config = dict(
    num_hidden_layers=22,
    hidden_size=128,
    num_attention_heads=2,
    num_key_value_heads=2,
    head_dim=64,
    intermediate_size=512,
    vocab_size=4096,
    hidden_act='tanh_gelu',
    norm='rmsnorm',
    norm_place='pre',
    norm_eps=1e-05,
    positions='rope',
    rope_theta=44200.0,
    rope_fraction=1.0,
    qk_norm=False,
    attn_scale=0.125,
    bias='none',
    tie_word_embeddings=False,
    parallel_block=True,
    init='normal',
    init_std_qkv=0.0614,
    init_std_o=0.00926,
    init_std_up=0.0614,
    init_std_down=0.00463,
    optimizer='muon',
    learning_rate=0.00769,
    lr_mult_o=4.0,
    beta1=0.95,
    lr_head=0.00809,
    warmup_steps=200,
    schedule='wsd',
    decay_fraction=0.88,
    decay_shape='square',
    final_lr_fraction=0.0,
    batch_tokens=[8192, 16384, 24576],
    max_seq_len=128,
    doc_mask=True,
    train_tokens=102000000,
    max_steps=6899,
    dataset='wikipedia_en',
)
Each number is 50 + 12 x the weight over its row's rms, rounded and kept within 0 to 99. Layers, rows and columns count from 0. The size before them is the row's rms in percent of the matrix's.

# down: layer 12 MLP down (transposed), 512x128, rms 0.0582, rows 404-430, columns 0-127
# up: layer 12 MLP up, 512x128, rms 0.224, rows 405-431, columns 0-127
down404 080:48 45 34 61 28 40 41 57 49 51 39 46 43 38 51 32 53 50 47 66 47 42 58 34 51 35 58 46 46 53 61 74 41 32 61 45 41 65 36 66 53 63 29 64 58 39 34 58 49 75 46 63 65 45 45 67 70 51 51 43 60 45 37 41 53 37 51 62 60 26 45 42 60 48 26 57 56 44 61 44 67 66 53 45 66 55 37 57 60 41 38 68 44 74 37 44 38 16 46 56 32 39 63 54 68 44 64 80 59 57 38 60 69 54 53 59 38 55 57 47 63 60 35 65 52 50 67 44
up405 085:34 50 57 48 52 44 46 48 42 48 33 55 46 39 59 40 61 60 51 32 30 58 42 42 64 40 62 53 47 59 42 50 39 61 52 70 35 62 44 59 47 37 65 66 16 49 40 68 51 57 24 49 43 25 52 49 44 70 54 67 53 45 49 40 38 72 26 56 43 46 64 44 32 53 31 38 48 44 57 41 74 38 48 41 51 64 36 55 47 78 55 54 40 41 50 39 47 45 49 46 28 28 26 61 38 51 46 57 63 41 71 41 52 73 37 58 38 64 59 54 73 63 48 46 29 49 60 49
down405 075:60 38 61 55 48 72 54 54 54 29 58 32 59 63 51 39 45 59 45 76 54 35 43 18 65 43 58 46 37 39 56 53 43 38 51 61 86 52 72 42 77 55 45 30 68 57 61 51 55 37 45 40 60 52 45 39 42 42 25 56 66 51 61 45 23 25 59 40 45 66 49 61 40 25 66 55 59 69 67 49 24 43 56 38 43 49 49 41 47 41 50 59 54 63 51 55 46 58 58 54 51 55 53 33 58 48 56 40 58 52 42 37 58 50 71 36 45 38 42 36 38 33 50 52 64 43 41 41
up406 104:45 42 54 41 37 66 69 51 54 30 59 43 71 35 57 26 53 37 37 50 54 56 41 40 50 47 74 56 46 65 37 38 61 52 67 42 74 25 51 45 38 85 54 63 43 56 47 36 79 46 40 41 44 41 35 51 27 53 41 66 61 42 48 49 39 42 67 39 44 37 57 47 56 64 35 66 49 44 44 36 43 51 41 35 39 52 51 61 48 44 59 28 55 50 71 40 49 36 56 47 55 60 50 33 39 57 52 49 37 57 52 38 42 40 68 62 40 71 34 55 38 76 42 41 43 64 29 54
down406 106:73 66 30 62 60 80 49 50 23 47 46 32 30 57 60 42 68 45 31 41 43 65 42 59 53 42 71 63 62 53 36 57 58 51 49 53 39 72 51 33 41 39 50 56 40 62 41 46 51 59 59 21 34 33 52 61 56 43 39 64 44 40 48 60 69 64 70 58 26 52 37 60 50 40 52 57 46 53 55 35 40 55 54 42 56 53 21 49 53 32 37 69 41 39 46 47 38 47 49 31 44 40 40 60 66 55 55 53 48 39 50 73 74 40 40 52 52 39 57 48 26 52 58 47 57 55 39 59
up407 114:72 42 53 51 50 36 56 41 77 66 63 45 76 58 36 40 35 45 40 73 34 44 41 71 51 63 31 61 56 51 38 30 45 63 34 41 42 50 58 53 56 75 44 43 37 67 37 35 71 50 57 55 64 62 28 69 48 56 37 42 44 42 51 45 35 68 68 25 35 63 44 31 40 44 52 50 62 42 57 24 62 56 66 59 56 48 48 57 51 53 40 57 28 47 55 68 31 48 64 64 52 68 69 64 45 53 32 42 42 54 61 52 33 41 54 53 46 52 53 56 42 45 56 49 36 46 44 50
down407 106:38 58 34 60 52 41 56 58 55 60 37 49 59 64 31 36 50 60 31 51 33 58 62 50 56 33 48 60 57 43 61 33 55 46 48 58 32 58 51 73 41 29 37 57 61 51 52 79 53 62 49 57 64 58 50 50 53 67 32 52 62 58 63 70 49 51 59 63 57 65 51 37 22 43 61 50 31 59 48 48 60 53 41 47 53 44 65 22 43 53 37 39 69 49 63 55 66 55 54 52 85 54 50 43 57 49 78 52 57 19 28 68 67 50 44 43 52 51 38 42 56 52 38 34 32 50 49 37
up408 112:43 38 33 54 59 50 63 49 70 43 57 60 41 49 64 34 64 63 53 49 51 51 22 50 37 42 43 38 60 67 52 60 52 54 45 51 37 33 36 40 65 60 65 54 41 51 79 36 56 40 41 44 19 59 42 50 48 46 61 66 54 49 29 55 70 59 64 70 68 61 31 52 52 54 48 51 52 69 29 51 43 53 61 47 62 75 65 56 18 48 60 66 46 62 44 54 53 46 42 43 55 75 56 66 57 50 48 48 48 35 35 46 55 42 58 51 55 68 54 31 59 42 40 65 58 20 36 58
down408 113:53 43 56 39 58 46 40 37 75 61 59 59 33 49 62 60 49 48 72 74 65 62 26 57 36 38 44 41 68 51 56 63 30 52 55 55 48 58 42 58 51 50 50 52 68 61 60 50 42 65 66 47 49 63 37 59 54 26 38 57 56 33 61 47 60 46 46 55 65 53 17 71 31 52 65 31 58 72 36 67 69 37 57 47 59 51 66 50 59 70 49 32 50 68 60 45 48 32 38 46 47 61 56 43 61 53 58 54 66 63 40 32 51 52 51 57 63 52 58 57 56 35 68 51 40 30 29 66
up409 117:71 44 22 33 42 68 57 60 32 35 65 72 54 34 55 50 70 54 55 55 32 55 63 41 35 54 42 43 58 61 46 41 64 28 57 70 46 51 54 48 57 37 55 50 73 57 49 38 72 52 39 68 35 45 42 47 50 57 32 50 57 48 44 62 23 34 73 59 67 60 37 53 52 66 53 47 47 47 69 35 41 38 50 35 44 39 30 50 48 40 43 53 52 62 27 42 52 56 66 39 41 30 54 54 54 57 48 30 74 46 40 42 45 60 56 28 41 66 59 43 58 65 52 29 39 59 48 55
down409 115:43 70 54 51 57 97 56 55 65 48 53 48 66 33 15 30 60 57 52 48 55 60 35 73 73 52 58 70 48 41 59 49 46 59 51 53 70 40 56 51 51 46 73 67 48 55 46 63 45 56 43 54 66 47 45 42 54 36 43 66 73 43 40 36 54 52 67 65 44 58 58 51 66 68 58 58 35 69 58 61 50 72 59 62 47 48 27 44 40 41 48 40 58 54 52 48 33 56 56 40 49 59 51 33 71 55 28 33 46 54 53 48 57 51 56 56 40 35 48 71 47 43 37 57 38 48 36 44
up410 115:37 66 37 54 48 39 73 52 60 63 46 53 44 42 36 60 49 47 63 33 64 43 44 53 58 45 40 50 37 59 47 59 41 54 40 74 49 59 47 40 59 59 54 58 46 49 60 40 45 37 63 38 62 69 52 23 56 53 39 50 63 44 68 41 76 50 55 48 52 57 79 42 78 54 45 41 55 36 50 48 64 68 49 64 55 39 64 62 48 72 60 31 50 59 58 41 88 72 50 62 39 63 64 47 54 21 33 62 46 55 59 64 59 40 42 52 52 43 56 37 42 69 53 50 56 74 37 39
down410 118:67 66 52 46 59 54 76 39 55 46 59 67 54 59 43 60 51 48 51 38 43 63 70 68 58 64 53 43 51 33 52 52 49 61 47 65 58 53 54 72 52 59 45 41 42 49 55 39 35 43 46 47 42 73 50 41 57 38 41 50 58 60 58 61 41 52 45 61 52 67 81 16 46 62 44 53 55 44 38 35 67 71 62 59 33 35 45 55 56 57 41 50 68 51 47 69 69 40 59 43 41 37 71 27 47 47 68 70 63 58 57 68 39 63 52 51 30 83 63 43 35 35 52 39 47 60 43 36
up411 101:54 62 45 61 49 45 33 63 59 56 66 56 55 28 62 42 38 49 54 50 54 42 55 72 50 48 44 46 56 33 37 64 72 56 36 64 59 57 50 45 38 32 55 50 61 38 70 54 47 49 38 29 50 64 30 55 41 24 31 57 48 50 40 46 52 55 39 54 41 34 41 43 53 63 43 55 54 57 61 42 32 44 54 45 36 57 57 57 66 18 67 49 58 61 32 36 56 20 53 22 45 32 54 54 46 55 52 66 36 41 39 65 65 27 48 51 34 67 69 49 50 40 69 35 63 39 73 52
down411 095:43 47 45 43 68 32 65 49 50 78 75 48 33 60 43 65 60 66 43 35 60 56 49 39 28 32 35 40 54 53 37 32 45 54 53 47 56 61 37 42 34 52 68 34 64 27 61 45 58 68 21 46 42 52 59 40 50 67 64 51 45 65 57 35 48 42 53 55 39 49 38 30 46 70 55 76 63 43 58 35 50 48 36 60 58 61 52 23 36 24 60 59 58 60 45 64 56 59 45 49 42 64 52 34 50 49 58 54 50 24 53 52 53 57 36 49 53 67 61 71 57 45 55 43 39 39 65 43
up412 088:65 52 76 35 50 34 57 44 63 66 55 59 40 29 55 64 50 31 62 40 52 40 42 48 62 57 52 27 52 44 39 49 72 56 51 38 68 62 56 36 52 54 72 66 37 35 70 47 53 42 58 39 50 48 36 62 47 46 34 59 58 44 32 64 29 35 38 51 53 42 64 44 48 62 74 61 62 51 56 53 71 33 36 51 74 44 44 75 39 64 57 48 41 35 52 42 62 53 46 28 44 42 26 57 48 39 48 43 60 47 40 49 55 42 47 61 29 51 53 53 26 31 36 68 53 32 49 46
down412 090:55 57 45 56 46 64 38 71 52 33 36 52 44 41 40 37 10 58 33 51 53 49 50 62 32 44 37 55 33 71 61 49 55 33 30 56 51 51 27 42 40 33 63 37 60 58 54 64 62 69 63 52 28 58 68 44 62 37 64 45 40 58 62 49 36 52 51 51 55 48 54 67 48 34 55 44 47 49 46 46 50 45 57 70 30 66 53 27 75 46 47 52 42 74 62 59 53 59 51 65 62 66 64 61 53 49 37 67 43 23 58 30 43 37 41 48 50 40 56 45 47 54 35 66 50 36 62 38
up413 065:39 38 59 67 37 42 40 48 53 34 56 67 59 51 32 35 28 44 66 35 74 65 38 50 55 65 65 52 54 25 52 52 42 68 60 25 61 30 51 52 54 45 45 40 36 34 42 49 41 56 52 56 44 37 29 63 46 64 60 35 39 64 32 61 66 46 45 26 42 40 43 69 68 51 38 62 42 46 42 63 54 43 54 61 54 66 57 34 64 37 65 54 41 44 43 34 68 59 42 63 43 65 51 32 63 52 45 73 45 47 58 52 29 70 68 57 57 45 49 55 58 42 48 38 67 60 67 55
down413 063:37 29 61 58 71 63 36 46 50 34 58 45 48 47 48 35 47 54 62 33 36 52 51 38 50 53 59 54 37 58 72 42 33 49 48 21 44 47 75 58 30 49 29 53 38 51 43 62 48 64 49 60 61 40 37 58 43 69 51 36 51 36 26 32 60 37 65 58 41 44 59 57 58 67 70 36 44 62 54 53 47 69 30 50 56 56 37 40 67 44 66 39 64 48 49 57 41 46 47 46 39 58 47 38 50 53 39 51 38 50 69 51 14 32 46 50 54 30 63 59 39 44 30 55 48 66 69 30
up414 083:35 28 28 50 50 37 40 67 47 50 62 64 67 79 34 53 46 69 43 67 48 59 43 56 57 56 39 46 45 55 46 45 57 39 64 59 62 41 46 63 50 44 49 48 46 29 43 34 47 46 54 59 36 52 27 56 38 33 29 29 56 37 35 40 60 37 42 50 54 48 56 48 55 64 62 34 47 45 36 33 57 62 59 60 44 60 63 34 23 43 49 44 55 39 46 56 51 40 58 66 58 57 56 66 40 39 49 81 55 49 58 44 66 46 73 35 43 37 72 35 61 52 74 42 81 54 61 51
down414 087:67 64 43 65 36 64 59 36 28 25 47 44 45 58 57 63 61 67 39 62 63 55 33 52 35 50 54 49 50 49 48 32 53 46 51 58 42 16 39 60 62 52 60 49 39 51 46 59 44 52 55 42 43 48 42 49 35 60 51 32 40 28 56 27 77 42 63 46 56 32 59 36 20 65 60 48 46 46 69 52 56 71 58 42 40 60 44 40 47 39 30 75 45 40 25 50 50 59 47 36 68 57 69 53 74 43 60 54 57 47 53 37 57 42 52 61 63 42 51 33 57 63 42 63 69 44 42 55
up415 113:55 64 46 66 70 46 51 53 32 51 64 43 40 20 54 54 44 57 47 49 52 59 43 19 38 26 43 43 48 53 47 69 33 43 51 50 41 58 41 37 50 67 44 40 44 63 48 38 65 46 45 31 55 46 50 54 57 56 82 33 45 52 58 30 61 42 53 64 60 65 49 58 49 63 08 59 52 63 40 48 69 49 44 71 46 44 57 45 21 35 61 60 42 46 43 64 56 51 42 48 70 62 49 64 68 52 36 35 43 67 34 48 59 55 28 52 64 52 57 34 58 42 43 34 50 52 42 42
down415 116:60 57 37 41 77 52 42 49 62 69 64 48 45 38 47 51 44 53 53 52 59 59 64 41 48 40 44 58 56 42 46 66 14 64 51 32 52 47 77 52 56 37 50 38 52 53 55 58 57 28 36 38 55 65 66 45 74 46 55 51 46 33 37 52 56 23 25 65 55 70 55 58 57 42 57 51 67 45 53 56 47 59 50 58 53 42 35 77 34 48 21 43 55 48 69 49 73 38 53 20 39 46 57 50 45 31 57 57 48 43 64 66 53 37 63 51 56 64 49 36 38 59 50 61 69 42 54 48
up416 083:50 36 21 52 60 44 42 38 41 46 69 55 58 49 30 70 41 31 41 23 34 59 50 35 45 41 60 43 48 59 45 58 29 47 47 31 53 49 59 25 42 56 35 62 74 62 58 58 68 56 55 48 39 41 43 52 45 50 41 62 38 70 29 56 42 43 63 56 54 42 43 48 56 29 44 46 46 67 54 53 43 48 47 48 63 51 75 45 50 45 40 68 61 47 62 22 31 53 36 35 59 33 58 46 47 80 60 37 46 45 69 71 25 48 60 43 46 61 46 48 49 48 47 45 40 38 31 35
down416 089:70 65 37 53 35 55 33 43 50 44 50 53 51 60 43 69 38 57 55 55 59 72 66 63 61 52 62 37 33 63 45 45 57 49 42 44 69 63 45 47 44 76 62 50 44 40 61 45 42 48 36 35 40 37 55 36 43 46 50 29 52 42 42 60 39 37 64 43 35 31 47 54 00 43 53 36 54 47 65 40 51 61 32 43 60 46 51 63 61 47 18 54 58 49 50 54 35 35 53 70 47 57 44 47 68 47 49 60 57 67 56 54 29 44 38 52 52 65 54 47 52 52 56 86 58 52 34 59
up417 102:51 47 54 45 60 39 61 45 32 39 30 51 66 57 48 53 33 43 56 35 38 65 57 47 66 38 59 49 38 41 32 42 50 41 44 49 46 32 40 52 40 40 44 63 65 62 40 40 48 67 54 73 52 53 55 40 53 26 56 41 45 53 48 24 46 52 50 42 34 82 56 58 61 50 40 67 26 58 56 54 81 33 38 67 33 70 29 51 60 42 65 37 45 47 55 53 38 64 57 48 37 77 27 74 53 47 53 52 36 52 64 44 60 36 44 45 67 63 57 71 55 68 59 42 45 50 38 51
down417 105:51 55 62 69 48 82 70 58 41 28 39 45 56 54 58 54 63 68 47 65 38 64 60 56 38 62 40 27 78 53 50 60 32 74 67 46 42 32 63 39 44 44 39 55 58 77 44 51 44 50 45 56 50 61 54 59 35 45 58 65 61 93 50 46 46 35 78 42 56 51 62 69 64 50 41 54 58 59 50 54 39 39 52 50 63 68 55 73 53 49 43 49 38 55 61 52 50 67 52 66 64 43 48 51 47 56 40 25 57 66 62 52 57 48 58 52 45 59 59 52 61 58 44 53 50 45 61 65
up418 105:46 56 41 52 67 47 69 63 43 55 58 52 50 45 50 37 41 48 48 33 55 58 75 74 52 80 49 46 45 58 31 80 36 47 43 57 59 59 49 51 57 63 51 53 55 54 65 59 49 57 82 48 55 39 51 48 58 47 60 48 50 63 37 38 82 41 33 55 46 65 38 49 56 44 53 32 20 43 48 39 48 45 36 57 42 50 44 57 42 60 43 42 58 29 43 67 71 49 65 49 77 39 43 52 58 31 42 40 51 61 19 45 66 42 33 43 53 41 45 61 34 57 48 38 36 60 28 58
down418 102:53 49 62 45 52 52 64 54 57 54 62 26 48 74 59 61 69 26 52 49 36 49 45 46 55 57 47 58 61 58 41 50 66 51 33 50 44 56 33 59 45 45 59 33 49 34 67 71 64 32 76 49 33 43 60 39 38 54 62 49 56 32 56 64 55 50 71 44 54 54 35 60 48 43 42 68 61 58 41 54 63 62 51 24 46 31 42 44 37 59 33 30 46 62 54 38 40 28 43 50 51 59 54 57 53 45 17 47 28 44 55 30 34 42 47 66 53 29 57 50 15 44 45 52 49 47 50 35
up419 086:44 47 39 64 21 43 61 56 53 33 52 48 44 54 56 40 34 59 49 33 39 51 62 57 28 36 51 75 44 50 41 61 54 45 36 62 42 75 54 51 46 44 39 51 28 48 73 48 58 31 59 33 40 45 57 71 53 71 46 71 54 67 64 34 60 48 32 42 43 35 54 50 56 38 44 56 49 53 48 52 64 61 51 47 65 38 56 44 61 37 59 46 42 31 28 66 70 57 43 35 56 63 64 57 35 45 41 50 46 44 58 78 60 30 28 53 72 51 36 50 60 54 48 48 48 18 58 43
down419 084:51 48 51 55 67 51 31 25 45 64 56 18 39 51 70 58 61 36 30 67 64 51 46 47 44 63 67 43 53 38 61 50 64 49 43 62 44 33 56 61 44 40 46 47 51 46 46 54 49 50 43 59 58 39 32 62 60 40 69 63 58 44 49 30 33 61 49 54 56 28 55 39 26 62 57 78 51 66 34 24 46 81 50 55 57 48 26 51 56 51 57 42 50 52 47 52 47 44 43 43 64 53 67 52 63 52 42 56 39 51 46 36 15 41 46 48 71 32 25 36 45 54 55 48 48 42 45 39
up420 098:36 51 50 47 59 47 40 61 31 45 38 55 47 62 32 58 39 44 62 66 61 44 52 53 56 41 60 67 59 46 55 41 55 53 42 45 48 48 54 48 35 49 57 56 29 33 39 40 73 74 60 18 57 64 42 31 52 33 55 52 38 58 46 52 54 48 70 71 53 40 48 38 55 52 54 70 43 62 49 28 67 59 58 54 46 57 35 41 38 43 51 35 55 25 36 46 74 49 49 53 44 58 42 47 47 69 33 57 38 68 40 58 38 60 75 61 54 73 37 32 78 71 53 35 58 50 72 56
down420 091:44 42 56 27 48 43 36 39 43 63 35 31 47 66 49 53 49 68 56 59 49 22 54 47 32 47 65 44 43 56 48 53 39 53 60 48 46 47 57 67 58 25 45 49 38 42 53 50 72 30 31 35 35 55 51 55 34 41 49 44 34 47 54 47 38 56 39 58 45 40 53 61 47 66 47 38 34 52 85 41 55 47 52 63 19 20 40 64 48 58 47 32 72 50 42 40 46 35 42 78 36 34 26 49 76 64 47 41 43 59 54 52 43 54 54 60 35 54 51 50 56 33 33 49 49 63 43 49
up421 114:54 27 38 63 48 37 16 63 64 56 37 45 55 30 52 49 44 40 51 76 43 43 32 52 34 44 49 69 81 51 53 54 42 57 31 42 50 61 39 33 44 43 71 58 30 41 36 58 52 70 38 36 59 56 37 50 37 43 63 41 45 74 60 52 66 55 57 72 52 46 21 47 69 38 65 57 36 43 55 46 62 54 57 77 50 60 53 59 34 63 44 56 26 46 43 46 61 49 52 68 49 49 41 60 43 34 31 49 48 38 43 49 51 32 43 42 48 48 38 46 62 51 51 39 51 43 60 63
down421 114:64 62 66 39 64 82 44 36 46 64 62 56 42 24 64 66 49 34 31 61 48 36 58 43 32 37 54 61 53 48 38 55 48 49 49 33 62 68 37 36 42 62 37 61 61 46 43 43 49 26 40 62 60 65 48 37 55 35 40 60 34 56 51 41 66 59 55 51 70 57 57 37 48 61 59 54 52 53 63 56 48 57 43 50 58 59 51 57 51 59 52 54 33 50 40 46 36 45 27 44 76 35 51 40 57 50 55 47 94 47 62 46 55 50 41 49 66 48 38 60 74 24 43 48 57 43 56 29
up422 095:45 64 63 52 51 52 79 45 36 42 51 51 40 30 50 58 36 55 74 32 46 37 51 38 37 63 43 52 50 44 69 63 42 46 62 45 48 33 61 60 62 38 50 70 62 56 51 46 56 52 74 63 54 66 44 79 39 58 54 72 59 58 66 49 40 45 58 58 39 52 38 29 61 51 42 29 49 45 37 59 42 51 45 49 42 50 56 53 35 50 62 56 58 41 28 57 34 52 70 38 45 49 50 44 36 68 34 50 45 43 52 68 31 32 32 49 43 32 55 73 54 24 47 29 26 35 34 47
down422 104:50 43 53 57 52 25 56 55 61 60 37 48 28 41 44 46 36 37 75 44 29 37 62 29 51 62 53 48 67 44 44 38 40 40 60 43 50 63 43 36 71 61 52 69 45 48 42 51 44 33 51 66 50 46 55 40 50 67 47 38 33 42 28 58 46 65 47 29 40 32 45 48 64 56 54 50 48 47 46 45 39 43 72 73 26 60 63 51 59 70 64 54 74 47 42 26 45 37 53 59 53 39 36 44 73 57 77 62 56 61 55 56 39 75 59 61 44 39 52 64 41 55 58 47 49 67 55 71
up423 072:49 61 33 38 40 49 52 73 63 53 59 59 61 27 59 30 47 28 38 36 62 69 66 52 22 42 60 39 60 65 62 50 66 28 57 64 31 60 61 61 57 59 51 43 46 54 60 37 54 44 78 74 48 59 58 47 35 48 57 41 53 52 71 29 44 53 54 75 46 68 35 50 38 46 50 40 49 48 34 39 41 49 59 38 27 39 64 43 57 60 31 37 36 54 71 61 59 65 42 44 46 26 48 46 55 43 57 54 72 40 39 58 42 43 42 52 56 48 44 62 50 50 57 38 65 55 54 63
down423 071:56 40 49 68 51 40 56 27 78 36 49 54 53 41 70 59 48 58 27 46 45 41 54 38 64 44 44 57 35 32 71 52 56 39 51 42 40 41 50 59 46 54 40 53 53 19 58 40 41 62 37 48 57 47 66 54 53 43 40 55 52 38 35 37 48 40 55 58 58 37 58 48 04 49 63 41 48 51 58 69 77 47 57 63 56 42 44 61 38 60 50 56 70 75 61 62 70 61 44 45 39 59 89 48 57 45 52 51 52 37 45 55 64 64 48 48 47 42 50 41 40 37 58 57 57 23 55 56
up424 071:50 59 57 57 70 54 48 26 69 55 61 57 54 28 62 41 68 51 45 42 39 55 52 54 67 30 46 60 41 63 42 72 59 66 30 48 58 43 52 42 57 47 63 61 54 62 50 47 56 56 37 66 71 55 43 17 49 39 39 39 54 38 46 79 56 45 41 51 29 42 56 45 49 66 57 64 46 28 76 44 39 70 64 66 54 57 60 38 44 54 62 44 50 54 57 61 35 64 58 46 50 48 41 39 46 36 38 43 44 25 53 72 23 46 63 53 41 54 72 40 41 73 56 53 39 56 55 61
down424 069:56 57 49 56 89 32 34 35 64 64 48 50 52 24 65 62 33 48 22 59 55 54 64 66 58 38 50 48 40 16 71 63 34 56 68 56 53 22 44 48 57 62 39 53 54 44 46 42 55 65 52 58 54 35 44 28 63 54 45 22 49 42 37 46 39 50 39 50 44 55 34 45 56 36 57 28 56 34 53 42 27 56 38 50 42 42 68 42 44 58 35 48 50 40 51 45 44 50 46 33 56 59 40 31 67 35 64 45 74 41 45 58 59 52 46 55 49 47 53 68 49 57 52 48 43 46 55 58
up425 116:43 46 52 56 39 60 29 57 37 32 46 76 71 58 41 49 67 33 19 38 61 38 45 55 59 46 62 31 33 45 55 69 62 44 68 44 46 49 56 35 54 46 54 59 58 41 68 57 48 39 68 69 28 68 56 53 48 57 56 60 54 45 59 41 94 57 27 56 46 39 35 46 44 28 21 34 57 54 46 52 65 51 69 44 62 43 56 51 58 61 45 48 45 36 61 46 63 55 54 75 49 51 41 36 63 63 51 45 51 41 57 39 52 51 53 52 48 35 63 55 44 32 53 51 55 38 52 63
down425 108:61 58 64 44 44 58 32 41 52 48 56 41 56 45 55 60 66 48 44 42 34 48 43 48 53 59 52 57 32 35 47 47 58 37 35 82 35 37 23 55 62 53 39 57 33 61 71 72 51 34 69 70 63 50 46 74 44 35 53 50 44 33 61 44 43 50 48 36 68 48 39 44 57 61 58 62 56 32 73 30 65 63 57 61 61 39 55 74 56 52 60 61 59 52 60 54 73 50 65 55 63 39 59 45 47 58 70 33 41 57 39 51 63 24 64 67 48 55 47 57 61 48 62 51 44 64 71 37
up426 082:63 62 44 37 37 64 36 52 62 48 47 57 55 67 41 51 56 52 35 28 39 34 54 59 53 69 22 60 62 61 38 58 36 39 52 54 47 35 69 49 56 49 41 57 47 50 69 56 51 44 49 34 58 48 42 43 68 57 41 51 33 37 40 56 47 62 59 35 32 47 38 49 57 77 61 51 82 56 32 15 28 50 43 41 66 51 58 40 60 50 45 59 36 72 63 44 41 38 40 60 67 53 59 61 39 47 41 64 51 44 70 34 45 32 73 65 49 62 33 44 40 54 49 43 51 60 46 67
down426 082:48 64 56 67 45 64 25 57 53 61 38 42 40 51 69 76 43 51 55 68 68 62 60 65 58 47 67 37 45 31 38 33 45 62 36 20 40 54 37 42 59 38 24 52 44 38 52 53 42 52 71 59 53 39 44 64 33 42 37 42 31 36 47 42 45 50 57 47 45 56 62 65 51 49 57 24 36 54 76 52 53 58 64 46 39 43 65 48 70 54 49 59 56 23 48 39 66 42 44 49 45 42 47 36 59 54 43 69 36 64 57 62 32 45 33 44 47 67 38 61 46 60 56 30 52 50 63 35
up427 101:34 48 48 56 48 52 51 68 10 53 40 44 58 64 47 43 65 37 33 32 33 55 50 43 52 39 37 34 78 26 64 76 50 40 65 52 58 43 35 67 76 53 39 37 46 66 63 51 52 65 38 69 59 54 47 57 31 48 54 49 49 60 44 59 56 52 48 64 39 58 56 36 52 55 65 37 59 40 36 50 55 68 61 58 71 46 40 54 37 50 50 41 54 57 74 52 61 54 70 46 62 41 65 66 22 57 45 61 37 65 53 64 41 69 45 56 66 56 57 53 46 46 50 34 52 40 42 41
down427 103:47 49 49 37 40 29 58 61 59 48 49 36 68 46 44 44 53 81 37 55 57 54 53 46 58 42 44 40 60 62 50 58 38 43 52 55 45 50 46 59 46 57 54 42 50 36 41 42 57 58 39 48 60 20 55 70 42 34 43 67 54 40 29 69 55 16 62 51 40 34 52 49 28 64 55 39 31 47 45 83 39 64 60 53 56 60 61 56 48 59 25 53 55 67 75 54 67 46 53 57 51 37 68 44 29 38 50 42 42 57 65 74 59 51 29 45 49 56 74 54 31 60 32 43 43 57 50 45
up428 105:42 46 68 61 43 54 62 57 46 51 48 68 61 46 43 55 36 45 41 35 56 70 64 60 34 62 51 60 49 54 59 71 71 34 55 64 41 26 64 52 50 80 42 44 46 51 44 46 48 46 32 52 54 33 56 55 64 28 47 65 43 51 49 54 28 76 49 61 38 67 39 65 61 61 60 68 66 55 34 47 80 55 67 47 56 38 57 45 33 56 25 56 60 56 34 47 62 43 61 52 20 56 54 57 59 52 42 44 45 66 48 41 48 46 61 52 66 64 57 78 63 45 55 42 60 35 53 38
down428 109:46 62 44 45 24 30 50 63 60 63 40 47 26 66 31 43 43 51 36 46 50 56 66 67 57 55 43 47 36 61 54 60 49 50 47 70 49 38 57 40 27 56 42 48 40 65 72 30 47 52 37 47 63 54 59 68 73 34 50 35 38 51 55 44 49 78 45 54 83 52 55 47 52 54 68 58 41 46 43 53 47 49 71 44 58 59 58 35 39 43 43 53 63 45 60 58 62 51 53 49 38 25 38 48 54 55 42 46 41 63 41 50 76 42 24 37 54 54 66 71 55 68 73 50 47 46 45 25
up429 104:53 43 61 35 59 53 50 58 49 41 53 68 34 68 60 54 63 59 80 49 61 37 58 36 32 46 34 68 37 51 37 46 57 55 51 54 27 36 57 56 57 67 65 60 28 54 47 35 75 50 45 50 55 48 52 55 64 56 51 41 37 58 36 33 39 48 54 56 41 56 45 50 57 41 67 49 55 46 72 51 21 41 48 45 38 52 33 51 47 51 29 48 50 51 32 20 54 49 40 19 53 46 44 59 15 46 45 41 39 29 59 45 39 45 42 66 42 49 66 49 54 53 65 62 30 49 73 43
down429 099:33 35 49 60 31 35 46 18 75 38 58 42 47 36 33 62 34 53 20 61 64 30 70 45 70 43 59 42 61 52 51 58 56 45 31 47 61 63 50 57 62 37 34 45 51 65 44 83 33 56 65 58 38 46 46 47 68 46 44 71 60 43 41 63 60 61 41 44 56 72 48 44 70 40 54 64 49 56 45 49 62 56 36 52 52 30 50 61 54 54 51 44 48 31 47 58 45 55 65 58 42 56 45 42 50 37 53 56 38 52 51 53 54 43 49 63 77 52 32 54 38 23 36 39 64 57 44 44
up430 050:48 44 45 61 28 40 44 53 40 57 52 52 62 36 61 49 17 19 51 41 52 43 46 64 45 44 42 38 43 42 42 68 52 52 48 72 30 65 52 34 47 51 65 60 51 45 72 60 68 25 63 42 46 53 71 47 43 49 50 63 49 55 54 73 48 53 57 47 63 39 57 60 32 74 54 30 54 57 40 30 53 67 35 60 34 59 41 52 38 48 71 41 45 35 54 41 45 44 47 39 41 52 64 76 40 54 58 37 63 80 42 58 56 62 44 52 39 55 58 52 62 68 38 26 57 40 57 40
down430 042:53 68 53 60 62 44 42 35 52 41 41 52 55 61 48 61 44 55 52 61 52 56 78 57 41 54 29 52 44 56 60 53 50 58 40 29 67 26 53 56 35 48 48 35 58 71 77 57 43 42 33 46 50 61 55 35 55 40 52 38 34 36 37 21 34 40 52 44 70 41 61 50 54 35 84 45 66 76 70 49 39 57 48 59 62 59 51 47 46 37 44 52 47 33 77 47 46 42 46 67 60 49 39 49 70 58 44 57 63 29 46 43 49 54 52 38 58 35 29 54 64 36 48 46 58 22 56 59
up431 104:42 35 84 53 75 70 68 44 52 43 62 57 54 24 55 53 46 36 39 31 72 42 41 48 58 60 53 47 46 40 27 47 59 50 56 43 59 60 37 53 82 82 50 55 45 53 50 46 53 53 59 58 38 39 41 61 42 41 32 37 41 36 25 47 67 59 39 32 71 61 63 57 66 63 35 49 29 54 45 54 54 53 46 53 41 38 69 52 52 55 44 49 52 46 47 39 56 55 71 64 44 46 65 32 46 60 59 53 49 35 60 56 33 40 56 51 56 59 21 57 40 58 45 50 43 31 58 48